config.yaml
n_kv_head: 5
activation: "tanh_gelu"
norm_eps: 1e-05
qk_norm: false
parallel_block: false
init: "normal"
init_std_up: 0.0395
lr: 0.00219
decay_fraction: 0.901
steps: 7770
dataset: "wikipedia_en"
Each number is 128 + 24 x the weight over the matrix's rms, rounded and kept within 0 to 255. Layers, rows and columns count from 0. Numbers have three digits each.

# layer 8 attention value, 160x160, rms 0.115, rows 134-159, columns 0-159
022136133203108169157127120115085172098143130149102139147149172158125184154100099123083142133140114118115059099111120003144155116113098175169134106138119141137131039183118037251155076190074168118119118126215095098127239105132176158125158141134111083092180121216096081174104154126126155100155044140055136137145099099078110176140111083220018145128197111052132121085150119092091149131100163071154160127162117087166101170127076100109132049042121127097125140162132152143129216182151123
123091148152120097136164196175150131098171157139136162064189212109114162101140142115107142108152120155122143128131145172127166076151159097169103124121113143165070168128117128149149045136082168168178174080161165122116057137102159165143112124186112091157142135053106254123097142120116105000112203103131153108123071100063096180138101072157108148098188096122134096123190107127135136130087142139039197178197119160091071100148087134113099133152000084171159122070147109127069192154113145
147119160165148177147169141087158166143191113145073082235139107155126091089174163161159087123233098037112117184110108131115160140118108133040102141094156118106125163157227128081106078148140114095081105087170123120146100079130059183192053159149042082047179129059143186060149080058095136163077170151104133141089193104180121132097147066134135085162122095200079137103166141131142114098087224126159137106199162120138113224208145139123077067101101138024121136165168149119127211102153180
118169142141155142086136031117158200083128151167139086132038047093089145095118136168206102140225177132131076099171117178120107000116121185119177154128120138237152176092090138079139103114118243092163147080141124154157130099091148159135102136145130116159092180104041100206125196113056190108179190122139095106099134150091084178130153027137086077115156108162149035090112114095116106166182088163078136108186127131182128070108088139141139149141123212179077132161116133129136140046088130
141189123000085174094103081131092144098105172180094115142112178097170111203121181152163113125161126175155094145214127183148103110092196044160110095149128135140188083102135142138137163186120138112144149158116111123134136059118165169112140039137210180139145116119075209155081129119124109099146071154104102135214115108067078212126066116102160124087101163063060110171110127037097113134089091082085158166127142095129091150182130131122173102157101135145110129101107140190109144039170122
121125187032077135111156107117100119134126132234160178141139133132126167040091145134150144139144066162129095116070112053104185176070005154128084126143134129082135155047112161089138086085151200098089065161193239102128149142203114091120064067128147150148000191131135063133099159144100151218108158059167128103174167113037159135144086161119033113166136104147177150107167161053195147107144083083206115204175118144149086166149091062192123068081155090135141139143166121148119112172100102
178072152170143123161181092112145209113181213070204127121126115085086184165100115138186115169058171104126108176152127058115069164129138103116154195141076142097114132152139148136083139135080024133137121117131054136117194203102156051107121113085171138077104143124113094175168115146130109152091052096149105105199127168110066093105203126094144139187221097090183136068125073095091124185180130100171150149073178108165150119069147123118070090118120129177161124134100114158128151171104129
104157108201078085145148112189156162152127117051101106111135058162139137182185139118086107168103095050099079102139112155154098181064134085133124108102156136182087093121185135112144095109143104131116134148223198117121047090099165060145083051171223199164165134138166099157141153208086153135119174175112154114084040068165116211114124078085154104094124106034126187086154111191144090170082176170157086235104120148142065180134129169123084083131166141139121117170151129130109139176118116
136114115154090140154081173178113132063154162036126115174128075156089115184128172188094153142095142116132185118132148126122115171201074086186117151129138140104168191103025092155117027128083166149171176140089139114126078120146092122089101244147181153114092144186120112094000147166145185041120159077119112097068092122160095138142124218089070092160114099096137132128077123132156168133202111116180080231187106124155113125120112196155094134155123158047126126152080146061137103105114084
122142118065152091091123144177029150119170138218127201172199073138150137119177120148140118143226127039140144174069140112181130113205090122134092151133085149122117255129178092098147164172137111125150145128186106122082177148190106156040155092058127176224190135132163175145034004206105162102169048134148199111161058154138107118103142069149125162100129122156129125189095067130112112144168099134159121068109158122153175112106191095139119114146126104139144115130111094120105139111170149
077108134111098137117102098124129050104115045097153092093061187095000119102101142111176144143231090125132178161138163137217136063124115118141135103173084144148067016134192172117142108220134115193073112114145079112094111147079156138114081077146175158103036137109135143071080112145126101243138061184183151101158104109152120139151083102120185147138202148184094073081167113069154084161117139157165152205133129109123138154083089187127138104142179106109172132093165116119204145190208103
109138095137079103111115118122138148184077149171123121133189170151099107136113139074087144097039213075121196145206094114124072137030182119193118100136128117136026185129184119177127145122087117114080098213083147126098102207159123124100137180125154019090174162066129142125121221095162150156165106085128153035083144137046147127151131124125117156162124109125179224156119128115106169058147137208064174107162155125152093133088007097084003124121093143088157145114181161130163079190187102
158133122151132140161135108143158145168030128114121040174210167101044185142158128130093090130203163151106047171241127172148132119145189141171121122130168097118180146088182113198119138069139078117107108156115080177095069119091210014204060151069203149174159115139128188114121107078115093175098104103110113106172155141105149168146186150164089120145125151100117091114157144151156101122130084065104128020094078143157191110123109136142168104141113046139088151126112141088079059152127086
137054156081174098127170105121145116121117108236152128108106077123142099075172129115150109121124221076132235151167090079156144159124174092177109131117133098098190106176023124190119129151117178169146140156091111148126076152095066090126117125093126134175065060050143165154116123098185222169118201123199223052117170114086093083147038095143187098082182171171121127157060120142200074080111144079113171128133099101153171185041192144138142111116062143194112146137138152199193132109035136
116112060123095154088158106133102122149087121161174180154200097129075083115058129181033127110065229136152100197054100198091142149096107130051127161107110103078142120125168173103148109107124136098094150200096129177089232117135046072220094167089104121208029165064135189182153124093062069118147202175145124207143065150095120131135152211157141100145142162043151157117081138062069133127096171040137129091096170123169116133129079080140175124123143120142095135105091154073132206081152131
169091065142091139105133114063083148103150114205138087188147165128138159142221143098142134129145131097143153142134123158155124135110080138121165121138131140128113179107077118118104152191152104061073072193074145155081120092164160154201083086155063117146167138173108177098077149165107046066146166209171116164178180171066077151118143234100152128175179126213098212132065087070064121131115080119114151141206161150134137186078168157091100109131113082107108110070099135114120156168149124
150105066065092136114063109178164113155098121102138224035155124142123134096112121200065107114092041091121081193161097090137106112153172073112197111137130131221168185190145128062114089117129135115129118180149139116124141146096127182116152083163082201124136168083134165195168129113165122101141147147164101099138208097098134094115182092040068092099114155222145091122144058101112127111057169110127144227147146088073118152116215175125174083076148158033137143153105161169069097168082126
120120070103153160186122134105191119090114171172139111121184095125111150137097109153147063137125112154134074177122134130169100083113123090117078123127126122151113138136126053106132224110199107087106112131133177058157128158078177111072202104132131153057104093093149112040174095228120142111136222154067114143101135086093117202121158144102142101226175223065089197168129137171142181140102098070172061128149122111090149146215164080164081134131098106126125123140050129117094163137175133
106101115064114114081111076141113056116041127082135156100076162104020162153161080125096152120114228092120148220112097052158132108106109128143166123122088116057070149171029120152077079151182103122172161098112204112108033213157144164156154157165109132110201170210138079154136172140113130095141079169137063206118146168115060180138132177136197121144172116111148191160116166073114101175139134184072044104133148126081111092147097148088169133178121163141131124215112124120092235214176095
125131055115099114093175126196091060137174036107122141146154158159063166136124032157060145108150069128141102151142166151130080087081157198198134146144107142159100097172188117082104212113128082143086143096069098122120126123106176149051217219165220097099036150128134105194121097153154170170104110100157080049136192058121130135116127147140125151106042115127127096127128084148113148116076215139161170101184157118141158023163205185094094099078102091189162126159170115100162226078064155
091071127120112126196083129054130166140127150109117212114101118184105204154142170098121129145041129133120096077181144113091119111144116134172157188100098114133138061092196129116138155170124088231127133157151155135102126039130150121110126161093125133157112184068106077052099109194050171126110104089104073133101164108129149154145085157153175160099217123142100082220094140141161129139115175034100112111186124127196098199126130069082190104170073177169117120106182107096126123193130110
086172079225171129159169117093149163105120086121124101163084115170082120109158126172174126125091130123136119093195167156150110132106021118101097094126117146161113099094078092090107188043160131098116122161089134104164132123162082175125101218194054171094148101145062220142086086166110173179153097173171090123103111123024117167125166105172105114175141200198123100153025120155116141156140097092109134079123126110150123127041143124091166125074091139107132133136202162161152082203122158
096119191121095119164206128148166090158167171178119031142139054183099070204061118154106148100142225126139007164195166173181066091145055077056071146125141143150129144098114127231130151036127072179100065085106184146120081093110053138105154137171160165163134175091139195146112176130135170186095070163117145083094112113137111142113134053144108129158137137094089085123205172136158136105104103123171115209100076156128101146013112059110159138094043192147165123146082113108123099135128136
151150123163113128112128175121160103170162102074133120145055124109150121165089178190125087154163093098142115140179124121152098178113174059121150142148146130150197123156043097118133050193060107106115109183075047104096187076191153131150127130098182177111171176131129094123086114079049175255203133000132106139097181140136155130104158084081115149083153159148062095179143159127101135125126136145203132095093136113126132113162091120142128115166212144072107109127099130100137236146102126
109116093110148076184107185125138218118153179099156100133180121137143134161112083142162153125133103159104030152141160175157122087121120166178169131095123137171124168153113196117116168193081170078093091088135150109150119085121158092095117106153111133094116148096145107155191129152192125163143152101032116209148137129140083128126170123147049114104121196175071140045057150112202120177056018152117135076114117123096071149060106125083175136115093085134139140120197142159113084199120101
156146125214131162105091064064108085086101101139141200097109127121090128103086108187160117124132127152132178123135178088081120190144083113113231139129108161110198165121216138111103143109076110100099011171074133135127080148144067171159109062159104151199131181146101177021147143134164077119136153119116119105137185129165135144126138147190164160149090095092135107170133068142201148083240161033069107205143164148101099101094214116156204124176163088032164133095203135049074116162050165
# layer 8 attention output (transposed), 160x160, rms 0.108, rows 134-159, columns 0-159
219085109078155188180138186138169173163115059076106106155128125126084106083085181069118138147137068209110167178148118149090073068123180126129078156092106142111074143113094114189126152179096115039210085053116089058142191109124107173076050194105214217212138020183124100101135117189069173114147131098152173138118211096096100145069134118163137128163147122079149157099133157160130128127120128193081073094148103175106121131078131210132147153114117172157111100169122117149139149173074040
121125176130136132106154210055092187132093033069150114169100155067146131146195166117086176114135087152106112148105151144085125172110181081135102171117077134179151121141126120138044171080084186143132112134117107184148119120150158095149155106098142248106087159133151186137152189091118084123091092134173058125040164094093193138149103148131177120175165136163071101141182097107155090084075093068071047151087155090082206151108184116192160107159087171169073123160183121083143065098157126
088106127187109156130114152138205154179139112173214203176209174175136098084136141153125158148163125118103208157148119116141080110145196108086105186103111112062184096100078098110087167036152172132165119065088115080182042082102125073098123148196083110180040130172136109112124123077130169084139129119045063137118057125197208212151151118160094165162135129133095116033176178108181183149118148169107167022156073110170115125162127166152082078030114104051108070144159128192066122108146131
160122134062144148144080162045072206039135146167126110153196092107098122186160133113205060106137077143115090070120064212200109177099144119143120104179154151114133117178160121129110155100151141100096119166097093161089102203091077086115124177123084111255110127173157109107131170135104191134104144162134034176079134170180114130151084110135228161130102154082098032145173125168107104130098122114131143145181129132095088086049185053168141042144086099136169136064185133134145212146158054
113118094141105150167126173125111139068171123088145133197012188096169123099112161113105114101121048156110209146089160197165070126084092094193098148109141173162141156174134192137184149177153082143105113139132151104118223187145099225124171090136083090155142092113107102181107135103180115156136170214191049102101124116149086078093107077128141084111164084061129065093135161182151163075099107065097054096147163093109075107190102111111124144088223148121175116151177160070138069145162074
141157116180133162179069224124135090176129191128097105078054121072153068107148180124133152152142149112113076139081172168164050115169121200120117036082133085105121203072141147119143214025128115059117176168176078099134155156129120114151180165123089134213097140123112116087115098120078140153113055119128092127127130108036096062143118148095144136186141192094155210071130113131133097191191169128133152108151129126139105079134175106091201113147068138121099157131098146200119210107110163
167100124129137078187134138017122147115102124031128100143150126201210163084026042023177135124143160119133130117108099111067144155097114128106102108149156077093132135089131154131174176211117087075064190104112155095115072194104118106139110216127139210097142111049137128078107161179185111188109122150133147155160113182128170169128111062134128099122114052161112135133125053137178125197159136186155170166073077140128117130077070129125139112218136130101092167113139148178151130157133150
108145175170109117031149134103156171189083128111213128190115255147113181206103136094115165090115155147146091084152146179163094111149049108132124122149104147173140116129131140112165156163108187242097131096112085036148090082132088205066048180094102118214111178176143114119098094147160133113112184095118118161140103127061091145104130141111053128163095109132134207101131101182086078203106087158043070192132157165126195212116120070063125065102110091107106086085166150182144084119062121
115144213042129214070072161151059122121130117180126149121081128175082122199153122161060087168096156090172009078100117142107098085086133123140099216111102162165120147107227107144134154145173168110170141148094096071188148165159163212164105152143192123071153168144152155096154115140152113119096094154137107166069143160141142162112117110123102190099151117147145170114106105122125082137104135029136248139099134095150129147044066107107119195164079159049069124110119123207076146140083018
132085187043116121160066061067146135195190092111142094106062061183158134096155202105147113103183098116183137096147100091110130087097159128159165240165136135186186177095079137043155109141174117041078124116108158104171170096090134121174128146119084122087140112163176194130091157081182101132101182136121127105157078047149218154099030185161174149078107196103113087123100125084120134121110152181129064195064175212114099106147093110023144057128185138098106152161134133173142191079090187
115131147227180113158050210173068089113087152095136119124101196129157131126080122133228120136140147207154069180104093059078214128148146084130121082140144138179127049103121141145146158163121126097070112117127183119090079175114149136094183097069125133185108061147173133194120083093095081147140127066124027138088127146133102085127115158144104095189119128140211164134164158154135172058118121149139076064095137152186077176138164193083167137159218163096143156049115102155138102075090092
200150156071118117094101086098081140101102085085053085020104187105148141147076069171188160118104067113056183099188211104083077149220167061137146112148122126048071181121115065104130072094120122179161120108090166190157118117075151201104112109066090186110123209123103085087171107170160090174060189159165118162046089179115116082124151125160134058134109183144188112077112137146176144150180194136132165046066110146166193236187145138212195149079047160133087116204116153166132150197073121
110130172110127113106150100180047104102118084129135195108079101068114168095109149080081131128077194053108067067082115178111114102151209131124107084099087110116164111099181099154084161255128087110201141157119170158144109072107117133041185142195066166111123113084155132178116125174180147165141142118148107193136145166125115075142132125123143169193140165093143066146108189122138107228162103182041105111173061194129056161161095153178133081089206128127115071128151087102157057145146194
097154216047175169149060160154127127126159131094124087150116148140120116060091062202152142175127098068091144187102180167083224187147096171156197118060141123131134141225118138159090110147109130093149106099152158148175100076071130068090134106193180055186170174100110099145211108148153079211181130201191076059120045173115198081154122139135221139094101130132124147140161149134039123126205113042067138119142158123047125097139128141114100072125097140095115097107065120190128089107132121
143103130079095185217092009141157101171165084104060150134115079087202093159111150115081117101203089118129138097152112178186122157100149162122109107180169152057120091204158154248137209125106109149116184153147180129114120173056105094112150037199107130144155220067055131129115126127218107133150097073149076143060141141155121128151135049174062147192206133126170172083067158094052139120132175168148079142141118102084140139092105153150081123167105056166150143157106101075111159101074161
142142127115093089194099096116105154196154110102123097067083157174132103093152093121128147162108073127114080163166127090160115104122137170138091221171098092075184163175182186144166123122110160149130117092146141096151105077117108102161177099097037139153087161199101067155084189098148101205077129107120121130117164126163208137150090088029107144186191089108146122096097090102140118116135149134114163098124087139172104080185138119154203151122172145112134184102079172049139106158128108
144136160129130138047119173110184179233135149177149047086089169139132142130130080100183178124128100076174198057049085204135100090114125134115101093127148102064099104077089107141092093080075175152054155115173178101078113106070164158122140090132155085140112075173082101147110104080180190110151135157194167183143143176132188167113170115155197121154164147143168134120189052165146086105173199072104148091091131037064176148158073108064041120145185215161145095139138099086163094084158115
090111145124151157066169169124160085122176126121112118141164080126099072103131100074132144146123071065146193102153140147112105174147165093212109140065166101188159119106211084081104103085139121179158162070162166111160148169128093133153044193081098150086103227165141107118099178130183101094157077082073125128139159150113096103141103080092124130164165120044159232112157148163139126179101083128148094082123128121104105073155107136061101185124212096066142115166132177138166128070201148
102152202097136128171134084149147111132130198150127072054143071099034123137086081127156205108067092148100088119155145090100194167144149134122110106123113140143065082090169195171178074231132154227154147183097144104134153176061207176193091094102120230211108048137127105137092145121143151127177140155106089072129210109160171142140034086158078119163128144106121132122147119076162078104171098147151104132132129065169165126159098105115153132110089084144119106139161122130083129091110072
139158092098112184130110095059172109076159165134102079086069166106182105077087191089106094196165194061149134064154046117053150109173157052079171091088177130112065114201171007111183072171144156126103131050171174109181089153136140159148117228056144184149135074145140144167160115112060100097106157040142128149192088146191135096130163147176121088161111198204113142130130121094133187071120149015081131124158189107113149128104112143136131126107144134215167144112243117065152144071116166
103160125109083169117096158140049098101167099144175157059177136053148101126161153088131092134144151126181121153158161085166151131155167142062118125129146103109140154120103180139058076139200200129119219036143128141124218068124083161151102229091141125133136126074129134107134160133107144140226147192157078060110147177123069117149153166086084102175139073123108178129098118122122196126150096167061100168049085143084131140068137090097132095195119165129125162145109151156128011176089106
149111186117063152157061190143107123121136142190059077054174087155171151107145076144133097151077161163101143102164054106177104134187186139155118163140130163137186138206100224077174136147112171099097107060202128137183076087067026219128095166118141116131069176187075072118195128172107155136142095139087138156103127104111119134126096151124159118160115123096167115220120123123054089109087144141145110088126119130130100111125101196178083146110128108100157126108146126089146099153158090
119101214136056122080062178079154101072128139086125148182064089149108132132183154128134165136095158133142204075137230102127091162103158122125104152139117122128243135139122113137141167229139147141075193140145134230098115107010122132080088116136157068158198082083108097164176080164122119104133081108066092154108147168000121187131125111173069085192066142146107115113172154128144141101035113114186150135113164217078091086156096104173133169089080123091146149133165168196146142103168110
188163103149044056074091121097120079102125140102195168126207104154135177117090177149153072077105174122155129097133074155108098086109172177141087080106154090073095167128137105144182113180124133085111109141099128146137147153189132150136188113165147111126185118210126113093083075119077128112181172174094096141088133049160202139137160074158143114168150101125127090043093107159083134139093095115120220110119167095147100196156137136047068135119186128105173162139105170191175079151079119
107179169151130138116129178117113158150140102105150135120155121120112141080114088157094126109119099099115125139140122132122115088150104133097103119217169135087136121170108118079183095161101113097080145191171121088081108053098085173158104145110096126066064133072131105135124135178116201125077061093057088166113181192129066190079162158095255140136137141099117163110173141165177091123112081172035149127173164193174159173092131157121172153173128103159149119179064126039153097108165138
143167151153127127202138143135110143168127198169155191114074049124120067076179117100105098152087128111127112160108099191141157107110220156081116124124127104108117140098075141108056173085095241161104068077167119155080070083109096159179191086106167125055170126006173087112069175118187140154108105139073176184097084096132119146157123153108002102185070126129178090172109079133127184119148159071152137109141081156117232149170156108083094149163178169096130156125168133109135162211112086
# layer 8 MLP up, 640x160, rms 0.125, rows 0-17, columns 0-159
122138077154156125135132163112114135148103118104130134118159133124165194131144100092143126108153139127135142114153106128145139124131130144164146095133129125106110135141173156116129123124175123102123131135124135112146171122098154108111162104112139095101164074146160137096107094123102151107136100138135154136095143097115136138120172136118146106122113131122095166134100107153111124122076157117144104077127145103153139064152175168125123116110154064116102137146166120115124147114137133
125168106126143133152113125079147113149155163098108121131126141124099155124112172105119117139127119129123092123105133143117182065118158119186108122124126144136125107133137153113109170115145123109124133129126167114145104166151154112093133150100161112078165105122128074127094113115163135120117122125106137134125139089160155200108133128136142115085109146125099132129168104147133153119099138142089125137157110147146149157106155157163126143123119098098138156128136132109133129074108102
087122092150170189117075113120120152119137130128116153117142108114141183141089099138096102098086098119147182122154098109134127094145099143135143106138094137147122116140139149040116146109143124135176144096135124135135143142115138159081148141131122129175118147131143124196153124188136119122185116153135118149131102082145130120069129096196118136117126107102156101111112131144072106161157112121111124091136149119147178091117126131142163152159160144114089127128127088095141129086155058
097117142124139121106126095127159126070119146111106148118143186105108177108120177089115127139129099156145131137104101157152153122141169112144154118079125116082089107149135164157129118152121132145178107166160106148195138128145121122124119124135130115118123101128145135142153157084093097158129118104096137175099122143152120148129114154149147089107156107124126144093135134143123111144146141136072092114150136115141129125104152097117168164155153129077147127133123096119075172137160106
083125151086079163144135122124108138098106167148138180129158185115132105062140150147145097118145127132174120123124151112146131114151096073148063134147151115159134162159109119125113151129117163128130143105135198095130148148124113106087096115123161134135106133162153130115069109113148151114115108117113162110104118085097118176079136152127135157113139125190112123132155159091138134117131121126085134154164121080103126151171137169148132108107107063111141137106121073133137162081124131
152142116116136184123131108127153173120164149142095183131120106160147119076082145106116116092114128126125172144151092139111108078112103152115073100105159117114083147093130145101109129126160101116127094128143131135140139178111117133153134101144067116145136142105129150135108168125118149095134139157139114106134079104129132110110162109133108121140152150141133166099178151168091094113107114117160119123092155099123157108182143174148149140093110138118109130099141131109120109141167117
139141132114146171167123129148184124110150164100131109133114088129106119093128115122109096115104133140129109167112151126118128138152120087136123159093120127143133151141128182098111144102165112159170085142130146127111094162095128107113106120158164124129113171112151123120119107146127103152112170110139092127133135089114129157098142095110130107139105187106125090148164110163146142138108128124153101112181091106132119146124130143145101109115118119130120153106117142081147123095109113
140094187137131127152149097135095135115128149080095136114137153127145103131119144138109139122149137145137158111125127090159151119117138116105174140124118120105105136093178151119134118117107117145142116110126112159144130114117104119140104076112098112125100107136123130162193146126118123120140119173144124129141092179139130107128136089174131106096115095128130124109155102100111085137093146157118163142116154070131129135125154149145178121126096132116140148149157111124086151134123130
164139125109105120148137158133139104133100171139089088138099113098125175122140140136125116151130099101134128125120115149160162106125112089118121099131137130148123124129117146131117133160139106143139151138115122104154089156090126088083089098145126151093072139124179136151114125076103081121116100112135179146083096127123115154119179146112132107086131162106118131088104140142100109189164130135152055147117092142137118148137162139126156146118137118128100144138123142148156079130173088
158140135143148213122080109103089161115117134136116144149136138095094123121122117119157136131164149129129176121105143125138168085168150118124172123092172108104093131119142126094128132110125153123153108098120110138138104128125133130117096092136124139132130110120130122142134142125126105110144083149133152163115135082108110160124131124159146153098092129112151126128172128107141127179159153136116161113132116134176128129138147132190134119139152073124131116116132118127129114126161111
134132113181114108133101125119157103158137130134124151105084123104178147128141088152106087132092147124121102097111105104156122153141136069106095123093137118122110139112143144156116116125143147117141127099077140140177139172119135130084089118132141092123141128144157125141134149113128160142130136120131120168121160114112130125129151116117161141086105157097116147127175171116106130153147138152120121119172159152095175101135115109131187091128133122141127136157118118135123110124105145
132153162092158141113138120111135145143092116104113141090130141141124131135155111131114101154152108118133158128157148124123133093099144132127117096143124097134119129144132157148095166130100129148144109147126121132139127149153085139102145123108150149181101112144159154112146102118120143127112129115114165143127096128132116141139132131129157145123093124120112102067120133152128093130131141084132097134117117137130116132103104124135135147105133108133156155181141139146106132115134085
106127083186137130174146122163128109134112139178110108153105115111131141128107124139080128099100115129149131152161120110131097183133162066133084135139089097142126130132109131139119121147146124144136168171091093141129108180076156113095105137163139120147129144148109171143138119155148156103145148100113144093145138136072116129094151094125140132130117161134151111155075126118100126149161122099108144144179136108059122089124123145114119143135115138105141151138144083128127109091136113
115100107125158158122132144150118121123140155179096103113085149129169142099132117092112146107135069124149157101128139127120154109084159150165126135127141101095132131133183147134114154145137155153151131169090124099148138107134124124122140117105162114106172090130113130143142150139173183109123170136121129120124119095123184105114120073162149131077083123126116096137120140165144085112124139144146150114154112126108141098146101118161137138136135104123160147097136056103187130088117138
121160142140149108147150122152163148162135131081091136102152140139122160104138101125071119104078149120153156155163175114152150107160139127142104108160086119107056115140131128146090137142141100105152108122109166116110116119140122151128157174126101129104139126146150168179148102138167149149111128137072154153082078143114104131112117125156143149131117112172125141108119147123076117122130135082139108126097123081128100119106132151103133136135105129070137147158107121140126154138137087
152160105111128151132128120111144151145156156118112110118164091118120148126085130117147112129142131078170138132150108119132123117114168126142154179118117134126131080148164149107100134118137078131133169122115129179154122117139131131121161151138145110119113124094160109131130112142146107121082091123122139134102156102130124126110145129127142141082132173127075136115110133181150125115127158139134084177111128102154097155146097156108127137138106131129097129157129133106106080089086112
102125127104105143132105140126105116126162187106126165172138127143121120107119147093139131114174121132111117138141075142127169112166144106105106158084146063105119158113167147120130118106145166122156145088118118155177120138125114132107100095115140135136138131132166116180126086118137107054108124116134135137124161115130143141115161146124164072119093137098109120113180142152106090119165086156099143121140134121123128106127131156138147135148161087116123151139095136108126109107125113
112112133136167130128115105170142183112109131114114161143106136091116163118141118118100127146103123077162170111151114141177148108189130137136077144126131120171112124100127144110134107169181134111158135175108176086104157124102132111105103171132130130120125132156131126139071083158118150130108156146157139116121123158052118122120118149155130116099154149177118101121097096123067150127148107098151096136139099132147115102100150151151111101105096136100100141159097127122181119107139118
# layer 8 MLP down (transposed), 640x160, rms 0.116, rows 0-17, columns 0-159
144118150097119170108115114161142132123143123137096141156102146108154138147102129153077161117133122064104112100164153139123087143104145101125126094136114135114140140171127104156132126155131113137133123135159113131111128118146098099144175160127143158118095102130132149130090117090128114140129114170122163110139117111128107134182120156130148131135097154139120132128146125161126146114182135122087120132132121135108140142097136130118119154094111110108165100129134102127137132133151106
136133125108145117099141141143100105104160117096127137134118135145145083128143150144165147120076136118026167150106128116124135117143137160094132089099109134106154126124136128147112151118111130150125125180141114127113143112122129138134132118136113159158142135115123091134112125117118121177124134132149109153122137135147147099194092150109121101117127115109153127132095089163120142106173141139179089145131122127133120107124139124121144151146132142106125106168095168101123140127096120
104124089110081108150147140138139091124177112099152114115116179113094143118128098126166125140125148150144136140154124155149128105123077161114126145136117200118092130094189098103141153080120128114098178082140150112174109130157121087167150138106149151173169113125070142123098156120159148108096130121110114084134152146166129121088141096140123121165093099164116107089119126142152145113109108163140119190110197120089100091145148074122115142121175089148165077115130125178134105085135106
047103125149146100142131130158151131150106150078132110111145109129127132128157119097107123139142165108146115121151136131157113085143118112132122138150153160205170183100138087112145131122127155131069154095103108070108132094148132108104130151096138139113125115106123091104153153161122105117139125110110133103112087086105145143137153144138118177094129161170102140160164149148151115118070177142130118149158181135139107124111156144105125146110120147151121093142144142147144117112107125
077129124162098186142088138115146131116110152122122126134121153085134182136141147085076089152135143159169115080162088131098063121119111152102136116116112129172145149141149128079112083104103130119125151139143129102125155148163140165133181143179144110117111143133154098117129172112126074090163128173120124120127109095136132180081178106155134131185168147097102136148134131107088060086149126119093087119136165131128124154196146103119097117146123110119109119148111101163121158087091139
090144140141137104131147121127069136094125148123101124147155145130116105148152117147119118140093117129148104167123139147123134113079109085132144180122099114140181174092137134131147142126143144142100163109142126125141137099118137130105099106130125119110138112144185134146140139107101104200086101135134101146121173176149114155143106096155153112114116109140139105168142096118108135140164101129113104146122092153111159151160129100103111100117107108138085148140148114127113077135147156
111146085170148111111145107108101144136144128129110152149126129141112138140113121135104153111176134133121139103157146130111112148118123158111137101139088137127103087127132164101147130130137097118134153117119121126116142146128111129148148141108112114126171062134161129117151113134123129106180110119115206109154115130120108159177086150136107110102136103143087142125085153151088145125135134163114129146103150146119093139138144126080135131119122129124133082178120160114120114149130120
140150099187146158140137171121122131145136140125121140140157146105179115115107171105097154176102128111162125107120093149080118104133134157147087137135183109128136146086136114133113135161131123103122124137138115111122151115134114121143109138119143113135144129160103133097095143133120104096133173083139135143136099166103109153108117120137137131170162126079120148151133149152123117116101130129127089112109116119088153130144127130136101094126099153138077165124111134103102112159131129
136099147075145150153131133150107152086137149210123139130134106121158121096096134119134174126170092153138104114099097138153157144107138170150112146178113105177166083154061120109073158171129144136105131108109148083105094179100108136111110124161131155082177104123152176125125149112139144093111116134146146102112112122166097131139159140075126102105139136138105178160101148115159133104125108107151103074136113132176094144143151094094122149120125150106101128122115139152105091174145165
095114151134099086136139142134123151152130134110150120153132131132161138139185133104107144140116112144080123124121147096112109162081105139093099122130089137143164142089134144152112129126136145132099143130142174123145137104163130118114129157121143121110116145092133117154136116127115100144164133135142136132101117147159144117180173147140106098135146122145122102100107139133103135159119129125124091119087142142149140129101099123138117142175136130110145074091143176137112125132135114
133130117123164118092112133135121124123106117128096159158100109120069111111135149109134145129160107143064111143145139120178136135114137167118153106127083118110146135119149113108113114151124153130120134165131142133138081105151110128134130146130121154136132126117137133117101152128134125107120134163126121116119105156114185129161156141127133142191116061134096100147104140092105131118137132132171123144113140136125158120125099111171102113192098128154119139166132140133102126124145114
126152098126110124105175128121116119144152103132131135106142134091147117112158124120118115110103178127125100130131121142105102118143126143154100152090119146115102129127152092151142124106127092108095152119152111138114155126088150128115124147179121127152139150137125120142142145162145116157162154129137110117134171111161105088117105105177124123142146130097120138149152113095090139126163075130109129111133140138113112165140135144133133115130124115115123102142136176113107124160134112
124111134133123124074111144128139128104108139153146138122153109111159159135120146143165113101185145164135144123134087167127149137128150097151128135134137127180136129118089151145153147125123137151100118129120099114131113156173131138103162139126120068104109112120129132084149097165154085095143109122108146164108107168141098135156067118119126190098094087147125116125098155122108140128111109167123088132110162118089131130125144139111105183080096109095118129172161171132169131149095093
123096146112117136147114073113124103144126160132142080140084127168175172117099101098175108143150126145172138102168148149144109129138113121168167099077097101133138119092119069110143162127153120119136114084118100157149142183132140165155127119143100107137154180111091191144172110142135137088149148206166113104113109096152095120072128097145127126121103140118146156134134126151090143115126096143117156090134108147121156080132138113116111111113124083133119213094098128142128133107117111
143149157104106156102080115092140115090134149123113146156115146175147135150153176157118124152168109109111111135139125118077141108126100098155141127117143121125175094140150132104112129131135139150101144085102127107153141117139106102139125119117169077165116116137113132154084159105164116117105153077121164087128130151139171094120089082148075104111124142167139168149150101120146140112098152143125147136105168138175105120104090144139116121094125118142125176131145163110122115123119124
165117142140113135160139133133106111118131163141137096130137115109121126128183107087107132152089136129102100124108134162155177141107125122142116123121136154122150165133143122115122097148140155087153093114127117149113132119139119143090124137128147125161142152144093141142157111146115105127120086127159134112140100126165099078113115128064090162153112108161179123131133085129127122115187074146115130151123113111108133116123131147144118139137154155121143121112144113138159111095124147
150129116071149132140151159132084150124154100126127137166110108128122133116073107159119159102090100124093144164109147126122107130101120161129124145149099131110087106167151147126126152154116133121093141151163144145146142090141103087126100140118113133130122107142117125123152133160167088180164113139156108136129114133134074103105118167103078191125161144119127150100108136093119153126119108131150126157089123091147127120107133137089140142139131166131146150123175097134121119149122145
120127169129109145163135138125089139151116137118105129143134133105135093152112178116088129109128150139102072150133174128140158109121121084145154088135123098103090132142167151121114141160120140139134158140131122167149151115134166093163119105185159117128100144135135072153176156129123114123112119107111156109120118105126158161185109118094141121102107135111139138175154111142128102140107082094110158137116106119093157145139140103107143130097105113144083157108137172121084115126106090